Part of a small language model's weights.
Size: 16 layers, width 192, 3 heads of 64, vocabulary 2048, 8.51M parameters.
Architecture: untied embeddings, ALiBi, local attention windows, exclusive self-attention.
Training: a variant of Adam for these matrices, 278M tokens.
Each number is 128 + 32 x the weight over its row's rms, rounded and kept within 0 to 255. Layers, rows and columns count from 0. The size above them is the row's rms in percent of the matrix's.

# layer 3 MLP down (transposed), 512x192, rms 0.0779, rows 17-51, columns 0-63
size [ 92  74 103 102  93 101 102  98  94  95 100  98 107 102 104  97 104 103 102  87  95 103  95 111 100 110 100 101 101 100 101 103 102 101 102]
[[129 119 115  92 119 114 109 121 115  97  82 115 138 141 125 123 133 139 101  90 140 144 112 121  63 106 162  92  87  97 153 110  79 143 172 147  55 139 159 111 126 135  80 105 158 164 127 114 180  93 115 132  82  99  99  47 152  83 131  93  91 161 105 107]
 [158 255 136 125 193 147 125 146 122 156  77  98 132 116  91 153 161  81 116 122 132 158 140 140 110  93 110 151 112 107 142 162 123 129 127  61 121  94 118  90 146 117 150 145 115  80 140  96 158  84 158 121  95  87 174 128 101 128 150 130 142 127 141 185]
 [149 117  83 142 130  80  96 136 138  94 166 133 118 147 119 109  68 142 118 106  96 176 133 159  70 136  91  47  63 138 106 128 106 144 124 129 180 109 167 122  94  97 117 102 114 109 165 119 134 182 200  75 104  89 153  51 106 135 143 155 156 127 139 155]
 [ 93 130 111 141 145 162  62 179 136 149 116 149 160 143 154 105  95 114 142  98 155 116 113 138 112 162 137  99 172 116 133 161 164  90  83 255  96  87 135 148 146 120 122 193 139 151 109  96 101 135 109  91 101  99  73 184 137 125 120 122 173 132 143 139]
 [127 167 112 146  76 190 111 160 145 155 135 135  93 118  90 134 147 148 134 137 132 178 146 163 133 101  77  69 154 133 130 177 101 187 182 151 123  91 151 149  89 115 154 129 112  76 148 108 157  94 129  72 104  77  99  66  92 122 171 129 115  77 122  86]
 [142 160 157 133 110 145 179 139 132 130  86 124 144 182 138 199 146 150  76 135  77 134 105 117 155 119 143 139 142 130 148 150 161 174 145 106 158 122 129 128 107  56  94 102 138 139 147 111 101 134  94 161  80 126 134 162  63 150 154 144 127 136 133 124]
 [ 96  90 125 137 165 134 167 150 137 188 101 105 166 115 157  86 149 151 137 101 198 193 159 127  87 117 161  87 144 127 189 106 124 116 141 208 140 100 158 115 120 130 167 109 191  85 151 126 163  88 130 118 104 119 162  86 140 102 164 126 127 116 173 123]
 [114  92  53 128 116  80 141 137 128  87  66 149 112 111 126 150 204 186 140 106 133 197 116  87  88 131 115 147 118 177 128 112 103 148  98 130 154 146 154 151 135 125 118 201 145  38 120 138 156 122 107 161 121  86  85  64  95 130 164 105 135 118 127 128]
 [123 124 144 124 155 184 107  92 140 113 100 111 171 103 101 116 148 166 122 179  90 137  96 122 139 128 116 119 161 191  61 143 142 189 105  95 184 122 162 189 148 114 101 148  60 146 129  67 165 147  70 134 139 130 111 170  87 158  95  90 110 152 120 147]
 [163 160 164 155 117 108 111  99 114 121 202 121 149 144 149 108 184 172 124 196 118 173 181 106 130 110  80 163 176  94 120 180 141 112  74 127 176 139 140 132 138 117 174 145  99 164 139 119 124 153 184 120 194 122 165 130 113 199  78 139 130  82 161  98]
 [153  78 142 174  79 143 179 143 107 144 127 135 112 133 139 134  99 128 136 107 114 118 108 203 137 143 125 121  99 158 133 139 104 124 211 226 134 110 149 105 143 122  95 134  21  83 114 163 141  88  89 127 186 143 140 175 142 107  94 136 142 117  68 124]
 [122 133 125 163 130 121 144 134 119 123  99 125 133 105  88 141 174 185  87 165  92 104 142  81 161 145  93  49 124 122 162  72  91 144 122  59 164 140 159  83  81 154 223 122 107 112  82  93 174 101 120 110 143 135 129 135 165 102 120 100 119 147 102 110]
 [138  96 126 136 127 132 149 111  85 135 174 122 105 114 126 138 220  87 129 157 189 154  87 137  56 153 184  79 139  94 169  98  97 132 144 170 114 135 171 147 162 146 151 114 112  79 127 131 134  87  98 130  50 107 192 152 150 137 186 154 122  93 183 126]
 [111 118 116  98 138  91 122  94 117 133 127 143  89 119 113 117 103 127  98 156 153  52  53 136 126 151 108 107 132 149 164  91 107  83 116 146 122 115 124  97 177 106 128 124 142 125 152  59 154 158  99 162 131  72 170 124  57 126 129  98 112 150 179 139]
 [110 174 207 135 131 113 117 150 129 120 105 125 108 129 125 149  96  67 147 157 133 170 152 120 162 126  98 169 158 142  91 112 141 116 160  41 153 116  87  93 133 150  61 153  58 112  97  97  88 115 157  86 146 138  94 179 141 149 108 131 184 170 107  92]
 [115 190 168 132  59 154 120 146 122 151 133 160 103  82  96 125  96 113 141 162 126 106  90 131 144 127 159 137 126 133 167 133 121 140 126 139 114 183 127  81 198 123 184 144 130  90 142  76  94 121 138 146 211 133 110 148 103 101  68  96  85 120 128 125]
 [113 100 189 172 164 178 159 149 114 158 126 136 206 177 110 118 129 169 121 121  97 139 123 124 151 110  90 115 164 121 106 116 157 156 125  80  75 157 143 187 145  94 109 161 127  90 149  82  91 119 147 126  98 139 122 181 127 104 123 126 150 215 168 125]
 [149 107 143 135 186 157 116 144 129 144 155 118  95 104 110  98 113  63 168 172 172 104 159 125 138 114 148  93 146 145 151 123 168 127 136 109  46 129 171 176  97 158  88 161 123 201 169 141 170  55 139 139 129  72  95 150  53 131 112 113 104 159 113 132]
 [125 177 208 117 118 134  72 153 126 133 104 102 162 139  85 132 205  83 108 166 134 107 191  59 185  92 171 140 138 101  99 114 173 125 160 115 112 134 155 120 166 135 177 107 106 122 136 186 113 166 123 150 129 177  93 135 115 141 166 152  87 166 124 143]
 [127 138 146 146  88 203 109  99 185 144 177  99  97 150 123 148  72  47 152 147  98 150 100  91 124  84 128 110 136 146 128 104  90 154 156 114 104 103  83 112  72 156 131 128 118 117 130 103 161 124 143 135  84  98 117 115 124 144 138  82 140  73 181 113]
 [156 196 130 117 188 116 134  75 112 161 164  94 174 132 125  98 136 112  85 176 181  80 135  49 132  72 120  71 134 101 146 150 133  92  79  97  91 144 134  94 157 111  47 162 145 166 120  95 151 124 116 125  74  93 163 117 124 107 192 107 115 145  92 177]
 [ 83 160 121 144 140  74 120 166 134  99 112 127 128 123  98 148 104  37 178 134  94 116  52  80  93 117 115 154 148 129  80 119 129 148 123   0 100 146 125  97 121 133 131 158 114 115 125 114 115 191 125  94 136 111 155 150  94 108  75 159 102 156 128 105]
 [114  93 109 107 157 136 135 130 125 131 128  90 129 163 102 157  78  69 135 147 153 102 166 167 151  68 115 105  86  36 146 147 149 143 112 190  92 133 129 131 116 139 186  88 156  70 106 157 121 111 122 134 172 125 106 114 172  86 120 165 140  36 146  82]
 [130 151 125 136 101 135 116 105 132 115 113 134  95 125 162 118  95 136 139 113 115  78 136 106 130 132 119 128 122 156 123 107 114 117 143 128 163 170  87  31 154 166 130 117 138 133 108 114 141  83  93 151 111 133 119  98 105 107  92 137 138 192 139  80]
 [170 186 156 147  94 131 165 111 103 159 104 130 161  90 136 187 136 196 130 133 117 147 109 100  95 166 138 137 147  79 110 119 123 143  94  92  87 144 128 149 113 158 125 118 132 121 136 157 191 172 118 139  84 144  85 182 147 173  71  88 139 134 102  69]
 [ 98 130 115 135 119  82 108 124 143 115 105 126 148 104 132 154  65 255 143 136 122 128 157 103 147  56 134 173 115 128  98 106 143 122 125  74 159 151 118 180 110 113 184 172 148 144 131 147 138 138 124  78 162 119 117 132  84 146 171 111 156 153 141 125]
 [100 186  53 112 152  85 130 112 187 138 148 125 138 137 107  97 127 136 182 130 114  96 122 131 112 100  46 124 137 140  68 124 143 149  92  79  95 132 134 111 153 177 145 109 157  95 121 120 142 134 199 134 155 121 127 148 119 159  62  87 132 133 155 167]
 [170  79 178 155 122 150 157 148 143 182 123 133  97 100 128 127  94 122 107 132 128  67  70 111 139 143 117 103 116  67 186 180 136 108 116 101 115 136  61 134 156 151 148 138  85  97  82  93 192 172  67 110 114 122 136 125 137 129 108 153 144 149  90  82]
 [140 109 136 107 139 138 122 136 137 151 153 145 109 118  90 107 133  86 166 122 222 138 134 175 136 100 150 146 133 148 111 139 113 136  73 232 145  58 132 113 140 146  94 177 154 130 101 163 144  69  90  78 125 120 111 130  95 163 170 103  60 102  71 143]
 [141 115 119 120 154 105 111 111 156  92 140 165  64 149 124 172 138 170  82  86 111 111 154 115 103 102 141 113 131 206  80 189  99 118 100 154 187 115  81 146  95  93 124 143 110  95 142 132 133 120 145 204 151 164  92 157  66  98 162 145 126 101 141 105]
 [109 123 117 142 171 159 128  68 126 111  80 151 125 161  78  96 132  90 112 118  66  80 111 123 111 152 106 142 135 154  83 170 102 211 146 153 146 195  77 112 146 148 162 122 133 170 157 142 163  83 111  97 167 139 126 129 121 136 138  81 117 128 112  93]
 [135 118  87 138 127  56  80 113 145 148 162 133 135 124 132  89 168 116 171 148 125 149 143 194 116 157  81 102 107 114 182  85 140 131 141 126 131  79 125 116 162 122 198 162 150  83 110 121 142 170  93 165 115  65 145 188 159 112 123 194 161 112 177 139]
 [116 138  92  94 139 154 103 125  79 123 107 129 102 143 121 122 197 106 138 147 108 150 122 147 133 146 119 156 136 142 148 124 163  89 143 106 197 124 144 144  85  61 130 114 132 128 172  83 135  96 178 184 108 160 131 125 117 130 165 163 103 133 109  79]
 [129 188 109 156 108 105 142  63 126 133 126 109 133 133 138 127 150  70 141 136  67 191 125 122 100 145 101  90  80  87 126  81 121 157 114  53  98  65 119  76  88 183 108 164 120 121 169 147 111 130 118 147 128 180 138 109  95 129 127 143 135 121  73 131]
 [126 156 159 118 104  84 116 132 139 118 141 157 138 103 154 128 158  44  99 128 110 118  88 114 167 121 144 101 125  85 104 191 139 129 168 149 152 126 100 119 174 151 156  33 142 153 193 159 114 127 120 116 130 162 132 117 103 119 148  99  91  64  35 180]]
# layer 3 MLP gate, 512x192, rms 0.0789, rows 18-52, columns 0-63
size [102 102 103  95  98 100 102  97  97 100  96 106 103 102 101 103 103  98  81  99 100  96 109  98 105 102 101  96  96 105 101 104 101 102  96]
[[116 144 125 201 191 181 190 159 187 197  80  91 141 194 149 175 184  67 125 105 135 156 151 163 153  51 128 106 115  71 145 171 185 103 182 184 101 120 141  97 190 108 132 155 180 130 118 143  69  98 120 135  87  75 179 161  92 151 114 123  82 158 145 148]
 [132 119 163 118 193 169 115 132 124 123 140 110  90 118 185 148  99 115  64 138 142 158 108 109 118 133  81 166 121  62 141 145 109 115 158 100 166 102 121  36  82  95 110  83 173 168 160 131 160 135 128 184 122 102 166 116 161 139 133 147 135 132 119 113]
 [175 117 176 192  85  89 156 158 124 109 124 128  80  81 135 141 144 140 172 127 143 112 173 105 146 136 118 119 154 148 113 116 124  81  73  95 136 146 133  77 103 162  94  84  56  79 137 131  26 127 100 111  69 144 138 158 111  84 173 125 125  97 110 120]
 [153 127 179 119 121 188 129 160 154 151 161 126 104 114 141 162 155 151 168 118 114  88 121 175 158 131 142 106 136 117 165 164  45 131 160 190  86 179 160 161  68 133 142 133 153 149 179  99 143 100 116 171 120 122 129  99 129 109 167  89 127 114 166 108]
 [125 154 148  77  89 130 123 164 177 132 116 131 136 182  81 168  58 134 130 126 157 130  72 162 122 153 105 127  98 138 120 107 155 127 150  99 136 114  76 131  95  77 136 129 182 117 138 123 161 187 117  89 130 132 100 160 142 125 109 116 141 178 118 135]
 [118 127  96 113 124 162 134 190 131  41 122 135  69 149  87 141 150 161 110 128 127 139 194  82  96 130 148 157 189 108 149  77 168 129 147 118 136 106 113 159 115 139 143  63  87 125  81  97 147 156  91 109  46 135 134 164  83 117 132 146 128 121  88 128]
 [143 126  84 124 126  84 107 130 103 126  94 112 148 157 152 104 137 104  93 164 115 129  85 111  70 101  96 119 118 147 150  59  87 164 157 118  56 165 151 100  60 168 113 214 164 186  99 119 151  92 123 160 166 112 149 108 122 150 132 166  79 178 127  58]
 [128 154  73 166 113 122 132 100 106 126 159 116 119 157 155  93 106 145  93  94 156 146 120 199 104 114 117 124  66  94  92 159 113 144 152 127 108  67  97 152 104 189 167  62 123 125 159 119 129  69 164 151  61 151 116 156  92  95 132 148 101  81  81  82]
 [106 115 137 178  69 121 108 171  84 129 138 124 156  56 110 170 190 129 128 113 137 114 145 121 148 127 146 183 129 134 129 141 124 131  48 158 147 137 118 151  71  94 180 124 158 111 126 190 147 194 114 142 155 132 139 135  68 102 117 117 175 138  59  94]
 [111 128 182  75 118 167 105  95 126 128 140 110 188 183  99 161 131  75  79 115 170 105 113 116 133  92 121  89 109 151  85 129 136 106 148 131 101  99 101 146  82  90 151 113 143 112 119  30 157 127 114 123  99 148 142 102 125 111 166 135 114 123 136 106]
 [126 146 136  50  56  91  87 134 124 109 103 161 122 148 138  98  82 109  99  67 148  73  89 104  84  96 122 170 131 149 150 147  86 148 136 109  97 130 127 152 126 118  95 122  69 131 138 164 150 164 103 140 155 143 129  87  92 114  86 139  66 153 118 161]
 [ 84 125 121 138  80 129 116 110 107 109 112 138 147 127 163 119 134 161 134 102 111  90 171  95  72 122 133  64 132 133 157  96 103 113 150 121 154 145 131 217 152  42 110 147 139 181 124 194 110 121 135  52 168 158 138 175 175  90 200 151 116 105 136 112]
 [116 125 140 110  53 125 162 155 143 130  77 108 140 153 116 134 187 161  51  88 145 117  79 107  82 134 179 156 158 108 160 149 162 122 177 115 123 124 149 110 131 164 165 128 137 151 184 128  55 121 113 156 167 157  87 178 137 155  84 113 123 101 119  87]
 [146 110 118 122  95 163  72 110 121 136 130 107 121 141 133 151  74 118 104 187 164 155 130 149  95 132 151 166 122 103 130 207 119 105 125  96 124  86 143  64 128 185 137 128 104 128 132 115 160 107 120 152 117 151 165 116  61 139  84  81 144 110 154 141]
 [171 117 114  90 158 181  96 109  66 101  92 122 154 182 119 112 112 115 149  87 155 155 123 174  94 134 134 105 100 100 187  85 134 126 101 170 151 112 163 146 169  74 126 163 188 130 105  85 167 161 155 142 157 166 125 155  94 162 130 106 127 111 163 149]
 [136 105 126 155  80 152 172  80 156 128 190 121 125 112 160 165 125 126 206 134 153 131  83  97  83 109 135 110 145  95 166  99 113 168 186 125 135 145  97 176 104 140  74 147  61 189 165 111 131 148 138  95 117 123 101 179 149 156 120 144  98 156  53 155]
 [124 122 150 121 100  97 148 164 141 135 146 113 116 163 120 159 107 155  99  70 138 100 117  93 187 102 155 135  53 107 162 131 156 143 156 185 131 201  84  97 103 121 159 100  98 134 102 157  99 168  83 136 115  91 116 103 173 106 113 114 203 103 124 198]
 [ 85  85  84 104 121 163 132  86 162 124 146 124  70 151 132 139 146 127 158 135 166  99 142  99 125 118 166 117 140 177 167 131 172 133 151 160 121 122 171 152  98  93 119 106 139 145  97 166 144 108  81 129 155  84 150 143 194 164 126 117 114 171  76 144]
 [131 166  99 101 153 129 128 149  92 106 180 122 165 173 128 123 123 149 113 110 143 189 125 163  93 111  80 106 128 157 170 103 132 106  72 121 148  81 102 141 141 118 132  91 202 133 140 101 162 107 142 162 158 104 113 137 149 120 115 115  93 120  73 127]
 [165 121 167  93 118 121  89 131 153 164 106 118 144 140 159 148 132 104 160 167  96  84 166 120 113 104 148 167 104 129 128 199 165 177 120 162 147 103 138  84 147 116 110 115 127 158 111 138 172 152  84 147  86 144 184 117 130 153 151 128 135  94 104 174]
 [134 128 111 156 108 115 125 201 147 122 166  91  99 169  97 128 116 101 132 123 113 128 123 108 103 116 174 147  76 134  58  83 111 163  90 135 125 154 130 176 161 154 152  97 119 135 164  91  89 170 183 121 182 122 111 125 151 137  92 118 178 118 109  98]
 [120 115 106 112 134  90 107 173 139 206  55 132 178 122 126 149 167 144  75 160  64  73 114 126 123 144  73 167 143 147 183 186 101 134 207  96  86 159  89 141 145 165 121 172 149  62  76 133 140 114 122 141 154  95 153 136 146 131 191 114 117 157  86 103]
 [123 129 135 109 149 124  82 133 120 173 150  82 161 191 136 155 130 163  82 157 133 152 211 139 155  84 124 170 145 110 145 188 169 111 134 133 134  87  83  53 154 145 202 178 126 117  83 147 129 138 148 104 155 138  74 118 137 140 160 108 125 177 130 122]
 [122 125 128  85 105 101 128 132 116 119 130 124 172 154  82 146 134  84 128 153 188  88 130 106 158 164 135 131 149 122  91  99 119  81  72 160 135 192 179 120 131 157 154  51 117  76 138 192 174 158 119  95 100 133  71  82 105 111 122 138 165 116 120 131]
 [ 99 108 170 179 143 119 122 108 143 147 146 128  64 183 103 123 189  92 100 137 161  89 190 117 149 150 113 110 119 140 111 111 121 126 159 122 105  57 156 131 106 140 106 169 128 171  87 136 152  65 144 134 157 147  89  50 136 122  66 162  72 180 147  94]
 [100 164 118 144 121  86 100 132 110 151 121 169 125 121  90 155  79 139 112 119 138 134 138 102 103 128 137 136 146 130 157 153 161 106 179 138 169 114 119 133 115 159 136 121 120 176 136 192 107 124 108 119 152 143 144 145 126 125 181 151 106 207 166  79]
 [ 58 108 167 200 123 177 141 153 136 125 144 136 126  85 111 138 120 103 162  81 201 140  94 113 129 119 151 134 105  58 155 131 132 113  75 110  98 135 183 153  98 130  95 152 143 104 134 106 109 121 168 145 160 115 104 134  96 189 122 158 121 147 165 137]
 [154 143 152 135  83  80 134 140 125 131  99 105 121  99 162 104 153 127 108 158 114 102  80 150 199 172 146 120 130  87 164 105  97 157  86 109  99 126 114  89 113 122 100 167 108 102 164  98 155 118 140 109 126 143 200 122 136  84 195 145 147 172 106 101]
 [186 125 130 141 159 153 124  67 129 110  71  78  99 104  77 136 169  84 105 131  90 126 111  91 171 177 134  72 147 121 129 133 149 125 128 127 139  94 180 191 141  94 145 138 186 106 148 119 179 163 102 146  84 144 125 106  78 112 152  95  96 141 122 135]
 [114 116 152 110 111 133 115 169 117  74 165 148 151 109 196 132 138 149 142 146 142 111 156 118 129 152 137 147 137  75 159 132 149 102 125 184 130 144 143  78  77 145 108 186 135 150 162 108 100  90 154 166 154 165 147 156  99 161 118 113 165 128 150 204]
 [109 115 158 129 120 168 118 155 152  80 156 129  96 119 143  82  99 122  88 170 129 154  75 128  64  97 144 146 148  63  93 155 112 122 205 150 146 167 141 159  93 108 100 161 147 192  94 127 132 116 120 127 143 173 173 116 127 154  65 115 120 130 109 149]
 [100 101 148 187 130 143 123 124 153 100 178 125 144 146 132 137 165 158 119 166 139 143 119 193 109 103 162 135 127 118 111 118 117  89 159  91 174 157 166 172 104 151 113 149  90 142 144  91 171  93 130 198 173 140 106 115 100 111 142 137 102 168 121 132]
 [115 125 184 132 128  57 117 113 161 174 111  93 120 118 172 146 113 190 158 106 148 159  69 113  53 128 111 181  91 117 126 150 120 170 136 163  89 137 109 105 110 112 149 113 148 137 154 208 133 127 101 117  79 151 102  74 130 101 137 167 179 150 120  95]
 [118 139 145 150 139 181 113 101 100 110 110 123 139  94 137 104 123  84  65 111  75 148 143 139 133 108 146  86  94 122 157 113 115  91 118 160 166  93 140 117 132  71 149 130 119 162 132  72  93 143 140 170 130 121 102  96 161 161 190 120 115 134 106  94]
 [133 136  67 174 166  98 142 151 142 100 132 137 147 136 137 162  80  96 146 150 118  68 144 173  62 162 122 112 110 113  83 116 156 183 126  78 100 103 118 117  99  96  89 142 131  87 170 146 115 176 117 156 151 175 151 183 129 175  84 105  48 175 136 148]]
# layer 3 MLP up, 512x192, rms 0.079, rows 18-52, columns 0-63
size [102 100 104  93 102  98 102  93  98 100  95 102 103 101  98 105 100  99  83  97 102  94 112  98 106 102 101  95  98 105 103 103  98 102  97]
[[149 153 101 138 152 154 151 158 197 247 109 107 179 149 167 151 173  92  88 137 142 160 143 156 133  68 132 157  97  68 125 171 138  98 150 184 122  73 119 117 177 123 147 141 121 110  95 130 101  87 156 116  65  67 182 118 135 138  90 153 129 108 121 212]
 [118 126 134  91  94 177 165 171 102 142 120 141 111 147 142  68 150 187 107 127 135 160 117  85 136 129 197  77 103 152 164 136 107 165 132 118 107  88 132 108 106 158 122 145  72 141 156 127 115  98 106 140 116 126 144 163  60 186 168 155  74  46  94 181]
 [131 121 172 127 114 131  53 139 191 174 172 107 108 130  82  81 106 153 112 145 124  77 121 195  95 164  56  79 162  72 103  66 103 115 158 144  90  39 139 183 110 148 140 109 157 114  95 175 101  98  96 110 135 139 127 103 147  63 162 121 138 161 108 100]
 [160 129 124 173  55 109 121  97  90 142  77  96 160  84 156 160 191 125  94 147  88 150 124  99 109 140 169 159  88  63 157 135 144 131  87 107  81 107  86 130 173 143 132 105  72 133 115  80 117  77 132  73 106 191 119  98 108  95 119 139 191 122 139 139]
 [ 85 107 168 131 145 157 193  69 103 141  78  94 102 146 141  66  60 123 111 113 158  93 140 108  81  86  95  91  82  72 120 167 118 119 106 191 145 171  77 152 139 164 132  93  79  84 142 124 124 213  83 105  93 160 120 109 133 123 148  75 171 164 144 168]
 [149 127  83 108  83 143 192 107 155 142 184 121 129  94  87 100  96  96  90 116  85 107 129 145  92  86 175 132 134 124 163 166 108 164 148 187  83 185  61 152 135 168 116  87 100 140  97 135  81 137 147 138 107 130 133 128 144 128 107  61 172 109 136 142]
 [122 170  82 111 147 106 128  97 165 148  93 113 106 161 115  92 116 157 154 131  83 135 122 130 171  93 146 105 160 138 134  95 132 172 155 148 134  96  85 102  92  82 141  46 157 103  93 135 161 135  87 111 130 162 110  81 148  86 110 149 105 111 155  92]
 [151 120 117 110 150 160 116 120 161 153 154 126  87 102 179 131 154  97 110  97 116 146 193 131 118  99  54 145 151 145  68 115  90  88 126 139 180  96 138 127 133 127 155 157 160  99 103 182 181 180 117 184 197 144 145 196 150 127 124 190  86 130 105 135]
 [143  77  86 148 150 166 102  90 135 116 139 145 143 138 132 133 186 101  71 158 169 133 133  62 122 164 123 110 162 144  77 114 160  90 184 145 133 132 135 134 112 100 172 168 159  98 113 172 177 114 132 126 134 151 105 140 133 161 107 103 136 108 111 105]
 [162 127  96 104 136  83 132  81 133 113 167 135 115 154 132  69 134  80 114 152 158  78 122 124  90 138  96 194  96 122  88  77 125 130 159 146 175 134  20 103 145 137 103 103  75 129 108 140 102 142  51 121 123 157 148 147 131 155 119 137 172 192  68 111]
 [ 88 125 138 161 145 130  86 103 136 116 137 116  64 106 164 144  82 152 141  77 159 138 154 154 153  97 154 185 168 104 121 183 143  54  93 135 132 106 115 127  76 129 115 115 133 108 196 120 109 119 141 120 140 114  91  39  84 124 129 134 122 101 149 106]
 [148 156 128 108 121 116 134  92  85 138 142 128  94 107 129 132 159  62 151  95 106 116 152  95  86 104 130  72 131 174 177 123 104 136 132 111  94 122  87 140 115  82 114  93 117 136 135 108 166 151  87 158 122 109 165 122 158 152 117 128  95 193  92 126]
 [124 139  99 174 104 156 140 118 144 102 134 140 149 156  93 107 159 118 125 183 101 126 132  91 137  99  66 173 103  81 163 157 115 168 161 120 121 140  73  88 111 103 200 132 120  60 152 142 177 147 158  57 158 157 145 133 181 156 179 148 116 119 181 181]
 [ 92 146 111 156 110 146 139 115 153 123 121 116 174 132 100 103 177 167 108 132  62 165 116 162 101  98 132 107 131 144 124  59 141 139 137  92 133 136 103 159 134 129 145  68  89 190  56 146 107 123 100 153 122  88 140 158 112 121 100  97 194 137 125 108]
 [ 92 119 181 157 158 148 157 153 168 161 172  95 105 148  99 126 122 142  48 105 136 124 116 117  95 119  99 160 106 103 140  64 102 145  81 126 159 141 167 141 145 122  75 110 136  83 104 119 105 131 123  77  92 119 121 166  72 149 137  30 147 121 108  82]
 [128 107 120 116 152 114 112 101 131 105 106 157  98 115  77 105 107 131 154 129 154  57 132 169 110 101 146 144  76  90 158 106 130 107  80 154 168 165 118 119 214 118 124 170 152 132 181  72 106 162 159 121 110 169 127 137  77 149 112 119 182 123  82  60]
 [108 126 145 139 144 121  99  98 119 132 175 130 108 104  88 146 126  97 122 110 102 107 175 107  63 130  97 175  90 149  38 142 127 122 134 140 122 140 136 110 221  85 109 147 133 180 161 119 172  66 113 194 123  90 134 143 137 147 122 122 138  92 203 103]
 [102 117 135 143 101 146  98 135 130 104 164 137  60 158 167 124 153 158 135 124 132 101  96  91 137 118 154 109 213  38 125  77  95 166  78 122 147 181 101 161 163  94 141 134 115 128 194  80 161 190  91 140 204 121 168  61 112 105 160 151 118 162  92 101]
 [171 110 157 120 144 138 131 135  81  66 133 142 120 108  72 136 174  66 125 119  96 100 115 148 189 120 170 166 120  90  91 147 112 102 129  65 133 141 213 141 122 116 155 124 123 177  82 158 125  98 117 164 150 165 165 120 141 113 129  68 124 124  92 109]
 [137 128 152 108 175 106 133 130 172 117 124 126  49 120 146  78 129  99 148 138  74 218 125 161 152 140 135 109 124 122 154 106 146  82 156  88 129 135 120 136 157 127 127 101  32 181 123 134  71 158 125 126 146 136 126 161  76  76  91 122 161 159 128  91]
 [137 117 128 128  87 193 130  61 196 154 109 130 170 129 125 179 137 140 147 134 124 102 169 136 142 123 133 145  81  91 141 182 165 159 153 135 170  68 142  82 162 123 100 136 136 167 119 159  79 118 141 183 119 125 130  96 106 133 203 163 146 111  81 113]
 [141 132 124  97 117 211 188 119 125 117 123 106 152 193  54 139 151 129 113 117 106 117 109 162 117 199 153 107 136 114 108 159 110 138 149 152 111 105 116 134 221 137  88  48 144 109 110 119 118 166 167 129 207 195 133  95 172  87 127  86 106 140 118  87]
 [108 144 135 133 136  80 126 129 125 105 134 144 174 190 116 158 116 141 142 159 155 179 119 112  90 146 135 130  76  71 153 149  62 133 157  90 128 166 143 189 163 114 139 136 117 119  88 111  95 113 161 105  49 169 127 180 151 203 117  92 150 161 136 131]
 [130 130  37 168 102 176 200  84 143 109 134 131 140 137  76 150 134 140 148  86 128 120 130 183  67 190 132 147  98 120 119 169 116 133 114  87 106 111 131 121  93 123  78  78 187 163 136 147 192 146 159 120 142 127  92 137 158 160 105 108 100 164 192 124]
 [119 116 159 180 123 129 125 126 145 132 124 172 163 155 156 114  93 162 139 129 113 127 136 133 170 115 100 138 163 155 159 144 124 105 131 122 115 118 107 147 124 171 162 145 129 120 157 145 169 139  56 103 163  64  94 123 113 142 168 103 126 125 178 182]
 [134 126 114 161 135 153 151 108 119 130 155 118  95 145 125  92 108 160 111 113  53 176 153 136 144 121 170 118 124  97 123 122 120 138 206 175 169 150 152 102 160 129 144 110 106 120 186  53 132 172 182 178 137 122 106 146  94  63 147 189 133 154 113 177]
 [150 160  99 157  87  90 122 129 108 147 165 119 151 180 159 147 162 116 170 149 128  84 197 150 133 137 123 157 105 255  67 115  99 170 206 181 134 200 156  84 121 136  90  71 103  84 100 145  88 185 124  75  96 202 133 136 150 117 103  95 117 119 104  77]
 [ 94 104 144 147 138 102 151 132 125 141 183 101 143 142 176 162 147 110 154 128 113  89  76  48 175  63 193 105 118  94 159 139 137 119 121 167 179 111 164  88 122 109 121 115  76 108 151  90 103 151 109 151 169  95  82 105  56 104 158 139 101 107 182  47]
 [141 115 181 135 119 134 121 103 134 115 156 139 118 126  77 160 146 131 109 145  97 125 134 103 105 106  77 127 148 108 129 119 183 152 123 133 152  60 123 186 152 194 155 136 122 212 102 126 129  93 168 170  88 197 145  77 138 108 141 136 140 114 175 188]
 [139 128 126 185 178  93 116 132 135 132 152 125 116 138 133 141 195 116  93  53 116 105  54 175 127 194 135 116  86  97  90 152 151  88 149  86 143 160 135 141 132  63 129 142 117  67 148 178 110 150 218 113  72 108  78 146 162 146 115 118 120 121 163 139]
 [111 163 142 106 127 112 100  92 111 131 100 113 139 164 175  87 142 147 156  83 133 131  93 167 135 113  88 134 137  82  38  79 196  96 149 104 134  98 126  54 172 122 137 111 156 139 157  94 141  85 113 103 143 103 143 164 106 170 182 129 130 160 161  84]
 [100 111 140 139 102 172 131 187 109 147 124  87 121 112 138 115 184 142 121 117  97  95 140 144 100 168  88 127 114 120  59 145  81 110 109 187 161 181 160 114 176 163  99  91 113 125 114 120 142 140 122 137 148 151 161 162 119  66 150 112 131 189 115 139]
 [103 139 115 151 147 129 135 136 116 153  90 117 158 159 175 179 107  96 157 142  87 121  99 184  83 159 104   8  92  91 104 100 106  76 118 128 107 122  76 156 142 103  64 155 132 172 159 126  97 139 117 191 112 127  47 129 116 108 166 156  78 134 143 149]
 [100  92 164 151 126 141 124 116 197 153 146 130 110 107 123 134 137 102 118 132 185 153  89 129 122  90 111 137  94 133 128 117 137 145 128 173  96 108 142 106 136  49 153 187 172  80 108 139 148 167 133 143  98 171 107 181 115 143  87 103 120  75 155  94]
 [ 77 100 142 106 163  73  70 145 141 123 103 105 150 154 128 174  83 162 143 149  29 209 140 131 142 115  45 179 115  97 115 151  99 109 135 150 129 131 117 131 116 152 162 154 142 157  83 102 206 100 126 118 172 160 108 154 137 117 125 138  88 149 195  95]]